From a checkpoint of a small transformer trained on Wikipedia.
Size: 16 layers, width 192, 2 heads of 96, MLP 1536 ReLU, vocabulary 1024, 12.2M parameters.
Training: a variant of Muon for these matrices, 407M tokens.
Each number is 500 + 40 x the weight over its row's rms, rounded and kept within 0 to 999. Layers, rows and columns count from 0. Numbers have three digits each. The size before them is the row's rms in percent of the matrix's.

# down: layer 10 MLP down (transposed), 1536x192, rms 0.0446, rows 627-662, columns 0-191
# up: layer 10 MLP up, 1536x192, rms 0.119, rows 628-663, columns 0-191
down627 102:525416498542527493542476442508497499486419562556487474537482538498518540483463502497472522558521506423488513505482467565516510519463505580551462470548501582485453527492544513476563574571564515560540557441523537434435527508504438524480481538520468430389532537466537506422419442510523470483512463538449511503485524536421563439455545479508459467470470490440457570463491411492458517485506507496500485482435494483482531536510516512462513504536440470554512479519540521546520474544571490522515395541480550488511454475564513480545494509431518490480522490495490526420541478553562481477
up628 101:492501510460540480447564453509492436464376525574464509572500500481438444522562526477536470508472517536509490471510509566506455510440510517491480388485518509431573479546491515479524556499521504535472462498482513461574539592441586494481530590555505466465505531502437495468466507516449502439484568496532542521462495510526448452522472569439439561532431536537497461555530519501524498600524531501559535479467479472466469489548593465503535601487496467488538493521513518430449493488533486500509528465468486512426514488456475487446521510514526524550476521498516453409494546501486528494
down628 105:507479484461472534446489504422479485558490532512499503540420518547525544498578467507495437427518479471448503544567511533455519517531494505468471486489504515458546484450452430533423513447547464524529441508444565475455534510514490427482467483464561501474552546448490463508447496505498482522469567495467468511421562536554551455567439540513510483489506593522494487472602579539462478470486541509546515525428517538504506526556520558511538542455509462508429456486482504529488542612461530573548488507512433539387481455549502504449522490514485578525527484562522504505483465456469506497
up629 098:494474531474483578448517494530456414499533522502590460505497439521544539524572491510570432515491459550522405393516544513449435539540494519570558539492483511411513511497521479493524543476508473523524501501530522456438483499522503498495546448504499477563498383512501507496444495554456483509459541537519463480479487499519461506440474430492481500490446516510482482443474574494508472507515478468546511452485517503522521490421532569488510489566482438525614516484578566502387563493500468430513489535491478599515468559508452527480469472481513514486554527536498522567489501488551461462
down629 097:440471495529549504544547506474462510526482473494500524471491591449540516538603497494468518481525539449481486492543495407504507495494518505435465466481478481528502494506572396475479496492462527540551490439474508485566408522492532515567517563517452485440529477454524471542510526426536512502538561451490544464522458485590448550532456444528431459466537465542524563571560452458492436500480547452528505504489460523451562524530487444528529450486519527539491481484472535437526405516492581500497488504512486442511544489517449505415473539488502439548545442513490460535589564527497496562
up630 105:482515523541576545461429514533541519468508542514511556489519483561488536441492473571480468482580451516491520495534579533449488478536458570524446571425493443516498512518511453499391458484513479497530489486507438459524514531422495524591555517449478502578532479506519472497429515435454507488504522447501476471543489490602496531470571549480475440480481527556471529543569479447485483546548484490485419461511488502488460535514576542418511462531488599503487542481477510523474464532480588555459451461535480463511497533510503562434496523512455484512474480509448539433531490452426489497
down630 108:500517464458424481498507429487479502479511440449469565522506483485489468522486502522486574492477481541556447511499448546509477510456563525560552531413537565491527533471511469416445530433519499574466519482426505488491448555534498495525438559497483450477474440541423451448543445563528514513512461539452554518491527516403501521531517499513462493452468509639482563495572429570571506510512497563563463479554503473468467453496535453549485514490447485524522501452536466499512501543523524526507511552476488524565526549435455524470494568445482476509461466549499499432543551515495547523
up631 104:455532536551516499521575433465504536445526496449514457450571486569478523513566624444456585517473538426478356455485493587463543543462560459549501473489482473513491513530471552460493500512528516493473497484500473460519505493514524468417442459522494555518480459440482524475460465497507597489508531448503434513438437445514473573500435512450542496504520509505506483494532511488524431502504479511557521518496594455469473472562497555539491559493430461512520495489494490492464552534517472543545529521474543467490463522518482543417451543509536466503496581517534509526557513459468534538
down631 106:501480519530499442449520514460517517526421578502528508458404530513517494446489450513570530492541488527491530502529522488482498517554468487502481520545493485520418531520524494574435493570563435453485454501512510463440627543482458542489494473468510539555574520538515438503490555466450585473478437490556500506466465497501475448534554436489471494537413494460460442452617537472514436461457576486441536490498552493494525467532426458526482510498495536504510511456535467506562582425488475423494501461520514514468512580426499458487535518515507491524556441463529546529507503527508509506
up632 095:556509468537446498554515580518507481505561573534490511501467519430483581506512499477523521453517447477540458442455501512521476513480531472487499494460461567494487501491532541433423522548487501465525494529509475430500516433472585456537563515446505563495439496474568498526455557553502475528470489643414484553507472438505546502519539511572539468478510520575422508475511435458548440429486521455529491462484420512513462523492509479519519510581503517498503476462494490575549487515450566448495501581520451462491477559453514528468513546502459437455503475499512532466458515567515497422
down632 088:512563489552481499564507531498518556512539493542501484435447448541497563554513475529502610484495488557542551503472498569487521477524506478501452462501479432492504486473519492545535496474498562491437512509529519489466465538507424439587496454523449508533441606421524432513541574440480493476496456505474489428455513436434453498520485537534492462549511480458465440489457465492439483448488542465513511470459519487513481545497524547491571520429478456475554487418502563478574519454512528484475474548513536550590558522524440464548489457516519523511412536444578503525525485496535568522
up633 103:527539495437487520579496548459479522413539422500488438470532496451452489547510505531521419527529558466476528460500477513426498493489495486537498578582453524527548461426497505454572579541467538527513445484479475409525525525565553490517542553480550501522530516480467496517475516431511544466445558512465464487518478473502613475536554504489504484512530556511474454401503459489465534524565507458548443480478489487522467470496515533518500507440504533471511524422460589516475533549478488420523469556528498525431458516439511581516543479496555462518484486502507445458475590485550462523
down633 109:461533544529485510449515485526515461478453554576567493481463474462479555503495507441480499519499436476507539494511535476568475483541577483473520518545548547532501509460441520519522465551585427525471474450502527425500470452462557486491454417486430574495469495461503573578447543514475495487518437517546512497528586434564569526468488477564479456553478491537469474491499501522436475466434548508434454512524554441428543591496560518497468478506482547523463503484473485459517481504488532466518460472493559490506506499532524581566519504490514576508557497441498495538421451572525461426
up634 098:447466447457524473558494462397560425513491491486472484463562440577528517487484531545557485501569524519510474427545507457486507552499512515566483451468455541433494540440496456556452455513487512465474564506522534495528501494523560467500587487444408560494513481485500489476577569473563588523489568515522495533490464508491489470442457471502470520457494474501508463427471496496438532432502427537486491466443529465546572501556399494552512473486471580534504559488428493490516525543458457570510476487437519524489530486500521491508567469534542513444556521524488510471532587511507491517
down634 093:473511512462518526453432512508518513459556441531486535648513464446475500429521471483462496509524544445482515552519572519534517461461536425451427553517482498498494536568536491485485490477542504500503453492533423588509435476501509454509431530536489511493500564545537481501449500484518487397585511554558439537458497500430408470570542462486568528529527555486580479512416524463540595548482500522533516489537523525418440474501504524422520520499491517523504470471471508514557478455502520488521556479517511507464513559523458528538461480483556464508445530452461465510522525481472516451
up635 095:461456526554481597557526528494463563479378468484474479511458506486492531594513551432454548461520442483407568480510514430535447554509490527558506502508515539492491494461551519501479532432479482523554543455515523520476528527439448491453480600397523447521520510543499453504506497493554474499484501521490525514551520537525487516519510454455560456508575492479500482485467457512384549436458524446462413462475471449498481565495496536571451536446513484559543531481510523498526477509474499548459561525448506488501489509478549539509510524459562560499538558517446485551465458476512459538
down635 087:466473506468453405447565422475527486469537543565485503517502413489501505514434510445472501508520472522560544464534513543468499508512470484512516532464569499574514467575482573490495520555507497488435489545510523492421465365544553478563428411509489537484495539518512512533557461533439501545480538466474478485449532560456517477470467496470488489540524498513514540503494536489573484534477450538509567501491541531477479469516537530384522381491527537487500576500565523510547468472479470480534480492466474474484572508497479468576471478489495450510455487530534582447538481475432554510
up636 100:486567519534581527582533482466472497529447564469464543529471464573497506467503478575490430548524476535465481490570523536528448457493490538519486565443505422540481553564516509527458462451423510538562509490521549493525535484505460431524509437531560516473518511485518422496419462468522540437541421576451535485494428499523507500450456488530452483545516480607425516500422540474520501491550477482511523500477467555470489452532512513487522517555553533531558535489502460452445442468486501462543424538475475561448509506448493477436504591475526462492473450474475538501527550505509541502
down636 095:463515549499483521413476475490527468531529488444463506496421558488477461491481550504493527513459436584497490463467468486537543519542500470466542554536563434468516478463470486484419493466438476481533573540456500599474542553432534503591486578483463493507515492525535530440504523485482468488509486425535469641514446517495547454463472481419520508511472555523521516540512503534577421534485488549509468501540459471577439556506520485536519446528500516499445529452477474500461473470552524477470501483519543481525396515423584553508490553527451520499481508532469519526516574517466457510
up637 104:491499463485438532560451523526536499532513492494516512511501454388461447481456461500526448429503496506490554503457503516568532456477512465504496552533490557540479506503545524477441495456513523494456533506545461488534466486467502464517489517455487471428524538437425532460545488491443495505525523505452513436565513527609490479548466448555519472509538455491527563575474551558510494523533404462456471545516474522529502483501452553409516505489544573454528458579520495513507495445431527505480501534483582489515501494487538473521464632549544545568540524418448537444448467538481526430
down637 108:492508438492422404529450533504519444516513455448448590491499429447538446487504533509533428555572458460546521530539512485518523482537568489483470608537516556465534536512500517512495520441432468527522451518430468482489469565527549439473549531505489527453512478517510482494511479455500534523448451555578523478467467498485483484554525544546500503528500518514440466513497501516481528568493593553457502493543508512544495464475509464508467477548493478539476520491546480576462465500448479474441569487491507461570544584460430403470460464483470434495479526536524553447527499435421556481
up638 106:493489433463521477478426565487460492449477463530500459522560493440468508537495444518490513465485563480490507480545530570525512450496509506521490506434446546474538495500512587431499427524506545498529492462454489520523587466553416516465515481531495523531479528535432474492442586521541467497556510503442553488554502478514532525508518413526567503522560515544545525479512461520512503466507415469474503503499482509548488548484532516481537417577542524533527423462482466553614361471473522513479501536443470498488571527516469506576505556516498500488526457448520441465538540527403496500
down638 107:509493525436566530486558495494540469575458583523510537519525501536559477512564556489504485491447448547495459497484537442468440439487545486515569519568530514504532551524467447547509536468546484533515476476497544425517472506455529542527505544418486458489521455438556477511579467447506528466543483501514504506516528504492500462440519528503400525567471455489511437508512460521504501528467552531508483489487563542428506462475417541469500511447455451504613495442427431473394510554495529569540484506550558456427466472502496533467538491537445458525494523481445495518546471558518453546
up639 100:494539490507529514473500449514503486462438587449536457440458507593498516476468467415544490513489496483475530462561600505482422496597515486526460473511480460526472633517517525478451480515505554468529472468518497525476434494411520488508492508499425527531467563488512516552474546509539507479475400499445466491534600500510413492517527540495496535480529490491482479528492506549473553529518485528471484520527484441474507488506505545520538509528518501539438547520469526509485523513533486534518512495453487435475441584474563508490435424487515511404614472566475554494496538423567465480
down639 096:490502518547523526520465492506507468528551506474497506464450461401538528573531491438472514471491530471563449514538448504491555498451519504477443501499487549442481448468577453512495521545538508498541448471448481526505500552565501531492523436534571435594577543461483554525468547477465497520576453494540484609528446530400483465524503490491470498508525514482460531561553480485496566460493470497532449535515514464505486480564448487517452508424462481470531440471456461468535416536556448542551495517479472524512614537475465429496577484449464511531442532472558486493545460503558503498
up640 100:510478505493480460503546498493450537453483524523503516464465492478448528475534501494486439501496535396429513465544497550520538546468474538534506566548564412565486475526507488433482439527476457490501541535541492495456444475506469419539574495474509471547545437483454429437404567552411477550490491476539471577467442554535534513496523533532479470493478503498467574422449507553459461532473513457555515448531540506503496576458553488515447484493522568577501477496479555520530435517501534550526490502573579470508463509479528558550501540521546512514437467494449511558468551488502448462
down640 106:535449488510520510485554451598503426533475463487521493491452446474545424499480493532530544526481478575563507529519501455529435516520504461542494400468505439421571497493495589493480462475504469585445491471478437433506530569460518468501498520460443489490444533528478548504501458495540477490512556510532453571506558467491503543578460521533484485592484446533449520490539490552466501532496477488480555525455504493483538502456447588546487629501489524512479482550501523466490530447479515494468451480533462506485493556509492446532435460473516438471560544555462455546539474595523501456
up641 105:398496432475492468542485544548582523490498451490546467458448497457589482527496492533497511540533541539501560550429464425462504462408495498498406507543517503536506500464543495482523523455522459414496506491541498479482531498538516563518467437475545478569579548508481489585502498495472448523528517532442554511527522542505555450511526593506473433456519467516558507478479411443460453494529529475459448493446494545553451498465489480524553550533441473524549483453483487512418520494442559485566552533493510519573489467506553472482549445540515446507491525494456490419505499512525523447
down641 116:488537503583533477591472522507425532490511555525572526493550478549621605459521528426498525573458491555481516530505485503559501534498449523490476467458425476548453533525432524511578514493513521552437443522498444496526484541518551474513461484491488558497532482541531477556471500497494468477440501370570467561444483525508489454519524481470507563542479545500465451433438434452459526473582515496514515414486463489479516506513503504522514503581477478481456478556451447512490499472454520446530521530519492530539516476496471453474536488451521496437466470527551456523423527550475524494
up642 103:461540473512597518542515524500432511477471540464565527438519544571516509586499550465534502433498490548479489489554452441459521535550516436496518523530537487482449508511497467492466582474557514535469464525478501458530528491414480399536534530443566535509525514552497568516517427503401504531499459376467492455480448476521492520465516490481485551474475447488457515625476548576571511565460479486515585493470539467466523535532509491513432566456491450496506484490465474510482513457537491500461467470468469541447486531518493547509530539456510522480428433505482557531514474488493526545
down642 092:485461480513485456515465531538525484453480477498506479520459477423545422564480521494514395453499421557477496442485477574500465558450559521505493547517459510529522479514518553451563498509446461549506462565463474590507578509516517573486546464477510526510493450516512555556480583573569548495522424533486492530472525516520478489524491472508513517452491445537565496392530432423506474508517463509461481465496456548536455425407489444449518522480476568519512613541518453550452511507437484478504525499509483461537524494540504505480451497540515484522491485522485458548551542527499440433
up643 091:483500525467506489498505452516478536510456464469428441498543471502501518432568508567525531543476456536553456499512483473529524552496494575445540457447461444544496538569540467497483503484464534550505600535480535488532560518522530486483471577507476502501546463546429532502497503557450488449464470484498477489482553486484502472515465490471574550530457488484454487563482522510546549591493563497545336475438577474524579531530496550475494467399520559524498490520542502448430464545548483442453504517498569498540459485460497472434541512520496436479445521470552484480485483536434518484
down643 094:528522486589543463475424505479460476535521470427507573478560518542539518486456504563540503439508415441555591521532487494531476440516519469471517539526480529514514547498456418455523422466548523474483443498491544480529509515463487437500568491490542483471488500499500551507496496498475519489532483512559513381568452521522550490509529616409465451474530546572400564463572452475468503497489514468468485548492505531511482437525529462520572461486496514491443487481498478578483533501482537535503503533454459522449500475550480525481501514527460553516471450404530544470535464498566541475
up644 100:592485502464541510500491501469476493494495471497441544480475540474514514493502541507472505528584459511517500526576506445574488490478463498490470547558500492533508443430522473531594518537472557515549501485553464515517408503530443528588532467493445436529510498528456540410434446542437500509531446528535519541520498446477484480459484496438491507572446502458492460495478493548576548557431527466525485438548492459498532432478457507491598461484510564527575484491490520462548486464468464522486484529460492561478512490488581501497489600517501490495513447426600483480477475564409470482
down644 103:504379547548537465513492481547480526497484554485533489520537496469494520486474506472427544446483479535475523513439454538446537530467567438506460501529544480498487494509505474557417420502490551513497482483435513476524537516529515486501448487501517550493555559455490519506479496439443554568526474508518497495491491627488474521574537572517499423450490487477479486457495586481547473498418488508480527542495420497527433511507440467485492516513469484503435500532502461500503472545471435539525497489466522558529461524481516633496494457547512568506509606523586491505438437512518564579
up645 100:521509574494445491513449450494535501546452531545509458536526510565521512472539545529416491538425484468484465546500553484509436455487466520564462534468507487559494503489537487550509500488562506547468510515511544479447479481440465503480513489395515560521571485516540524488474515552519470488537534458506522520538465583504489465522488513484420454373516394455465512552476428458555408509465482495501497514538487470516519500532511471521496478560508497444506457488526527455534553446423423494533477547482498501543426521565480512419520512525520453567515420507484552497623506505509483559
down645 096:534490477597476470499539536544495544456556517419527434460511468504463512513484492477480525485546433490441553468455485484529545505504524517530521501538437517535519468490426556503493404471420473466462536508521473510504490524433521470539583494561487448491536496508436503443467496486481525559447490493497523495514543450420581490531514513464543471492512490555509541549499512533483548538480428524478549553509583590497497526400465491508515463531442459460502544500434489534522469527596489556439491519544532438399481508505510473503454489465474537537570539432536537450425481498571492530
up646 099:544442503535554485552523426463475554479490521516415520504565569518540429490553416502547496512467492417540512401490437504444532433537529479497422516558524550479413491533496479531445566531553481521516483416543519499479470562484572498521543500541482523563527492516506518518498479432539531524445500546490546499483533480564523457376484544535549497518467557489492493516490486522500463536484491493489515471593534458509475469476495480579576489533455493532462456475429517482542519501496480562484432524516459474463521544533431483459561444536478485483551474448475495429503491519487529459
down646 094:511468483485475482502523467471541463490510474447448530456501483548542540508508451473475466495487530538534511528615569499530453476560548542487532515526524486491533563530452428462508549563448439461503466528468488600523492501501568469471526476538410469492514363436464466480444482474476547459549489491454496566510433525523410531431482518492472487524508462553473413533520435465525486414533610532514493475533469501493492536519500542497532468432494504535455520472597523533510440490495479483494549493514513528552538548541572570489521530514503498497485506508465547446468513505564457451
up647 099:492457420481485528462489456494572483527516479449449488513413548528410488438495434501513511460485510544545501465550538488551523475500587527478524558496495513531480543576514461513554474474546461437510445550427535500528494422469490438523464486546508502487451497450412510553547543541483464468579464508508530480520517522533552522595474507510493510457516446430429488537493492473545470491510484525521479516494527460410478485453454564429499530455512503436465431482571510559522531470501554527498551469534517533502537584547436479508558469498534530520459490500498492510424531616465503495
down647 097:435456595540466530457513544559488497463533496526478486491573498523526481506511551564507380479507496492550524528456465505472450492501422512550479423544455528488522479539504463513528470561462528576490478483528506458479498477515550481480477517502469468510526514495509529552496529529503475465454501548559514536490508430503506540425507456477508465516421441542522466528522462526460466507470455481433496478450481571457478489534410542434525544460472548477497529516564435478519530567541478531486541474549514431558513455482440504503494527475536493520576389565505647499468529439531542463
up648 104:486468473552442467428488435478468496492532514562519470569537453596552546525512494489563498490515568525461419468463516524500535466450553538537493465496442583492436475487481471544460456522556529481504526513517538528511511504460448489486471534491496477540492514523545493519471544534523478464487434546497464480517511565505432526490434521492466483556489493500460499514532429626487575495505500474509519469483555439469480529546494411559488477449478557550514534571468513556462443522459429591512475507488550503551461485441489442503485482457533451565552485426436473492510453582543521437
down648 103:481551551484588461411521483523512539460507457449509560520469576461461546490572465498485462450439463586488520504500466432569500529465477458494479519451471578491530479598479400521454551543458508541530482502588529565501462531504528550521564500498470490562498512472524480496493480522490452482482542486569485495511484439500564462445536474455468502513497516529519505460451508452507489494578472499519539595461467526511498542508532512482546541518533513416554510492465498486482458426531501500517414481486436507517553455520492587493453557481513533514474569512499508428453388469482492475
up649 096:487504469513527490543495451542435488567532465470487467494509556503516523465527391541522576498520533515456454436447521493500513548541535528485486540501513489464498504562515514484509555581500487463456482464542562538565502465543541479481525443541478544524490546498530509540506513549498507456497447528517495449571491571494563448460518532539469422478568493461531478475542493393514542515562412457591529454433453427514472510505557464523551473442404521458427518429480455566504511486495489514548518522430515499540495435533429503473463560559508535503540499538521474492518420498466460515
down649 099:480482444501485441563515497516565546440532487515505461504571511458516495614479536431478454559515431457458497606480551487529459562551480528523529564508480561481509425572500495492480501469534489474533528452581472489513424564497500596491564484491498507530541490473537559472463485483541498494530616541507532567453473495522452488476483545426514458519479513469479466505505409473487422488567555450504513531480527534531479489447506515526537477520534503462493477499473474490508453466481432449459479456508508545481452555546498477576528427518503513475461524492481425420531581487487504509
up650 097:557573446479502428535514410432527505565438478468520484531537589479472453418461476489584475436543531541487538467502504499511510552493453495463506496557525403459587478466479514516543445505522464483494463528554532500484413483480517505515506441514475509631523512560510526527528542414544481515496502479516522501491455544487516468478431478445471560547506520511470492494536495492510505529509533424476591464495485453427499514513461598506529500553475497492585529504494456523551555538452503505552487427477479550519416472484474501450507488522538471545508516463450501533563494457519447497
down650 094:571502406502487503459546519521460554483504498496610540459479480490480475523475489474452576520503483514465475503492464449516617613452464497539502455460495516449479524553549483484506489497414521582463507469518533520490482517552445468533536436527445572493567491522509553526521600479466472550515510521582436525563557535548467511495558510456580515525507511496531497548511568486448477469439415512467406492501542435520516567500558480504446549510511530421479479487499530500484454449470479514485482483494508528503547437462474499520476511408483476496493524483537571484466496455484479509
up651 107:474475508529510459542515495483485415504488511454513488461497439474543474487536503495499525493508536493453459493486495541421476487550450478530424503559511512504443454522431566482550510582505506496520529552536511541549518451512494424449477498591497566524502587442539497431545511500522522465476529511540427468540505475554557445518498602480411470498502442486488510491554436541499400513486522431528571500520524476558489519509550451426470552458414473504523531488470478439503513430537469517516499493539530417460535476495451550530524490502453567538479531578536451563446504537551529501
down651 106:478516448444540454471474504466541522469561496507489561443504508507559514572539530470471490493435507558526447555566499468529473375491481517487465448446492533495493433464539399602478504542579513464478555497495451439549434482534501526535503515460537464472501458503497533527527545488510484507497490539509593529486500501494552500464511433521441488471536483490489485542510481489464541476489507532516477491471492552481565431535513481529592537446573552517453511545477509562569481543503520443517535556441481545442506446427533567455447549526529498451466474448405478483495507566479475456
up652 103:513540537479461514468547534499477450474432437508487495451475472474444548466459465459548521558539518499527448460544499428551505494482455427522472461462389499444553574545496511437589562548463501558484534493494553490478444558493467466488529515467538481550500463527509536508457494511510522576482454542484502414517497538475532517502481464489534483440531601493512439473501490516516502517517579531475543478566521524519486552524528480475530489468507460431548445544494508474553566431507501507454564583460482401517502585501435553511548582491448481524490487445508490521450486564534492524
down652 104:550499493502482500395426539493443511567560539542492484539496523522504541484529507503485568429461552501517537505482501509508534513485488553511524535475474464530464508491494497472419476459567569466413614508507400518524539445501481514484505460525519516453443497573549458505562579514434518419595521457521476470507474506508455512508468481406540525485492463546541582509492519491487476441513500464483425526495532537449535473552541505588522533460539568523446537468443498534518456533502455434482451472516500528424508430459491563535492476540553523532527478461459546530488473462481523485
up653 097:470539515504517562543421443549480466515476499561408511502499527485477505397469567500480535496527488540541558512597474497474547510473570543469476525416542494497535517494532513501510469483502514525509562470484413505533555568465509545482551431514533485525499494495548534455486419527540546519547567510499491538440497549487492511504501463482443474532505579432502418578463530482439553482504508567477523486497478518456468606500442519477569495436484488476470532418558571487535520473519526524585476482436441464529483542486471533449507506477525490436427485452531503422493516479480484498
down653 096:530543512485487516482527475459486460518561570529556481529601529540455549497515505557548453468445548478432501465511494495486492527527444440534395527567527544477532515475496468487488477522529474457514549506482420450473450464460486504491499553499393514509513472489523492482542596455476445436513471488487448454496551494483479482505466535514531463513466467512512554452547414527526502576468474554532487550425538407546493587477494461540456482538512569534476423496479466486495570509499513508491542520538515496510519441515515528556430474506564522454479409456468497598547506562465505525
up654 097:445537595534484478507514433555458521485545546466478439456545471445508524520502611563520471528497449493529432420472472554446539530473638529540484527518592512537453506487532507495468495498514478453443451558523509464525518483547506455570474537551485600492485464436605494501538498547494504553486531492530474485504497493460501431475500431479495452543532497519518496571527384454484479526484524466507540435518512471439481463469518540510501453569496483528510508471457506425526477492440516552530563482514480461488514500443524486506510491429492467503483495461551449497553544530554487482
down654 101:517469490433430506557470538445550475396476454515396588504485484529531548484534498461527493484508569531543563508542500507455516527484472499449466485531420500518550449538452432474485529498562463481528428525539496476492509506501511467508531511521481573474498540436538529483470520507530462515428519522484545477503455608479429509481467555518534541504514455590544513561536596543503540511520479560386566518486499529393501445508442541422504503471479443466497499537481475523520466508531449572508505546491490514527509521552499537549422513472466484512484519500481440447456474489500498517
up655 095:509487548514469445424425494608458490486424543477552461501535552430500471559472562525591476475481452455518491480535485527497452467450508594447465483530518477508510502517557497483512542548539457543501534472538503546424485456439543537443555448518562484452458481498533529489493483613491548473499529630556471514527471563539440485509526523492444555484465546455534487521436504498458544522519466488533518496445567541524465447451464493471550505417490468517505514554501525489482492515430471488465488541520489446490521491496489561481483480517523453565449554447535425546504511502521484495
down655 100:525444473517510438455526445458544480534519503513547519504512518530515481501512556504546519470484458475470535489609466541469510523458492496508497540510533469532496515507499505532486590453535540519433534477505449481455424525531549521468535495492454557485520558493450465538523546443468489462438467476508472499467419529420509491493463541511562494558460470552448520458565578442503523534504468515480446499486452580531536438551492538506587455488506541425466572476564588474477525485525482498449513536507474542450501555428464470480587415447475468593464480476538412529486471549462475499
up656 103:449484521472427399467466504492523431465473514495566466499535523499471484500563587542429440508520514511445517470524574469474489531483547492523512458541549485547473515487481437559549477570486546489496512550496448503545501526488507510452441495541479567500482504501487521541501550494543511524524499476505573425510527505483482503455464407514513503477486465505464506538472455483549518546544417517508523569490463508427490558486488534496530516491554494496588553409461535504520512473483459473551519482451432431437566486498561521478447461468522588471525481512434616571502416519506517573
down656 108:571541417502473454584469535479506542475495478512495470486537379490506429483440482587473519529519429577572497520491516550533465500618502512468481529475523537507570522547501481476485480508453459463526532503422493495521459528492520496532508493527496448497501466459570577585551532457479487556497498459498457534502553466453556509472426511531451434492455477480535506464500472558502450496474513469469512567495492496613458482505513488492482513461498425460490473481584463503372426469537519484521532513498514551563458540488538462488452533493444512571501470501533523453472511508483531519
up657 097:552490495512458506566540427513550518524540545527528499460501465467490501578525552524512451456427578584528546540477375518525534546499467511517481514479444513532549489488602496464486568513531569504482535500518474472493480462504494559547420482448533541465533517507517483515512474442495413470534540460504481497499492465535485526508518444560556465449534491502551534504533465476514477454519472503544533538556438522495525549504507503536462514486517467509578477490401560491446513572450474482531531489488453484485500435465444460480492528580514431450480527491495428530408449396500533440
down657 101:478457546507479488493508492530463504560508507517488460456519517538485542468533488507544497567477502475489445483440512510486490550588569501470483524468579538477501523526403460464497542446526485471483498571468493501459503485515474425511444498469553475524490479456520443531522491515543631584472505484513513464433534509520456510499510447588535503515441473595511530517482456548479495489469420512520494434463453476550472528534541449465471491531472495513507500550516537486498518421578574524527461432551526526557459434465566490578504450444488490475513477504556558460471571432553395496
up658 103:532488495491498522422550498539450556558465475424446431472480516443541547519527483599491566507490552545541507501514537539527453505595481512567441453508514547507416562506437489500445476506499477454490485521535470501525532513494382438475514536479425466542491520533504480529456533501482547495513442539513481430562578465571535469494521459512483398449478476520446612462468534445520438484528545486529502492513469518589544472521504459521508399460521494523464513481477569483483509510530445510535487457472515528503497561474552530489504554471481510477461552423513515514493527499552486522
down658 100:478493533440536529533496486534491493453499516526503491525505434528425477474447471440624500554461489515460539474560506544439453482436551537548483482468534478490517545474594502557465442540536450501518471540481517507447465491485480518495519486522554569447559456444576506494495477423501442461557516478554523590472540556434459460502457512529502565595500539499506476492468504564449502424524505469562446481549467522525512530471493507520533558481478546427495506557503499471446518447423475474499545569453461573539510495494468506470545451495471571460484484538522536500445527518506535419
up659 099:495512456441482515472528515523493490472551518557445513551556491489485537505534471543441599516536461464479450521496525535499471563456468536516428515481467449490467470514490503476491517494486467497495540452487455516569489446478522546566453420573568474525470469496528561478603510498530405423551530514472447462510502489516556489430497513463584502523515558502464528438484444535508408481465504531501482457565507435564522535481414545532506461469490572559419472530569598503512452438516536496516549457493477542529534560526544477511445515461493488516524525424493468438511495489463496491
down659 096:493494560510574552484435461482509489434551518566499486417526475578450524411467466519470483518536534541494424476556499516481517451518478509477497469538580445484503569483514541456529482527541536475501485470558463550502463477459475524437538470528455549512573529461507530450486467447474487469475528570514492519534555561477413501513531520481416524464474442497556436551495521557505481515519523466447521508468491487500445473462479521532512474531497512502506499508528524442486527443469491599451485542418531629476523547494492474471466521481450477493571588436504530547450409468444496506
up660 105:473466513543530455486425488487556564522448524488538548463438503510455503501557488515425467622470490503523527429496572478469433478489509546523479475543491454455545547510529489524472587485590520483549539539523556447501513480546518420477528477494536413530436520495483441489442465477533478558580449474494524546541476547481463456426538500501542479479477454496502438513456440442551505485547485470482548589504540560469518450520518498476425507495457499532558497518445478526436533516508472497518515559476494473525494395583513546516477494508534548527490508454488475492590502468474529445
down660 102:503526547519489559460535476557475486551458540504461468534495469541472501496439552520483542508496508487453511450461470526503519497570472606515502555455499510461493453496506487508461438501480509514483509514540482545453539475502447463537530549459413510404560511442511394554520482581560498453481498453539461373505526571512579468521521507478563514514502564516538578472509479487430442464515489499532492447525576524563492488534513480534537501477536417498460543488500444482508518464463511464617495419579495519531519500477445445495468471547496519456493533502429494494452479556456508526
up661 101:510466497478539459421471502471453612508535513579507493474473475482534480534571534474504574422521582530504511507440471480492513528483436450535522399591464515471457501486474506469537466534522446509494479502478527565482491564502451514480407505488465552497476488424529508544467578495487550513548529518473571414520494541407433527488535561525534502475516467506514470532480466506495447552529513502370482581522566493492513502476545517526472457514486543546485517513508520480445441521429548440498472519444474483504535441532526470493548447540536491551550465482445497478547515524459499543
down661 104:489487488551518458477483448569520545470504522468518515490532461575549510494488491488533462453509412452457484529424541555570501501528559510518522531440534482512534515512553520494552500469469547532502497526501528510429462484435456430534495499469494493440514423439454494597481417511515513483508495500562517555523514494624516454486498508449500449544492533499453477544554582476468552470450511487531483494450492529541420506413487511413575498501516486458484525569503459552573494458577499460528568595508451422453495499495480497442498504425554523490469540515487508478440512535494500470
up662 103:516493470537524509539532569498463525460499476509506556500512561420495517522462476482559474519385541554446458450442499513481533581442481477589531503486432493534498526440531467528466509514507481441440484567461429542523488530490468453471522498480499511486521453546517479522529562465528452527497424484453527514519568546532450532544600503428470508521513489523491466460529421493516505577527482553572513466562508481520456522540561493486528501524529450558583507496483470444425542462487468486454518447520517452539496482389528465540501485525542461507453541424528527499539585445482477530
down662 108:515537514575510537555555476522487502546443537475510545495489444525448468469512509552469476523473422489466498512484459455513519601539561532512476481536417584453419527539536516472481549490533466537571500443449579518416494524506536551564434419436530561531494498483503486470544497464457527461458566497507456530497518424501509495470463518480510495511478538535488540522548592461511475430479451464456455446560470508445437524468498483515452549491519581467456411494566540496493461490565560501519507475486527445483539459482433476484534559491482546476504490542504486463482435468559541483
up663 103:420526497532503505547466499495528525482474517531506429589395547518455447458467477440548440462566543567480447517568556514450500524467555480515525527506477455536483461498521465453513460532473469497486474479499475458515495523512554581499541425494493564488517521510530484557418496516487492518503513502463449531583523444516518481481489570475457542506493454490499569480543500482575485498508459452601496486522478513501523485560485504529474501533517455492471418529454480508571471481453474508555465466469500430455565441544576563492514542547451540456401559517574467494494491519412550540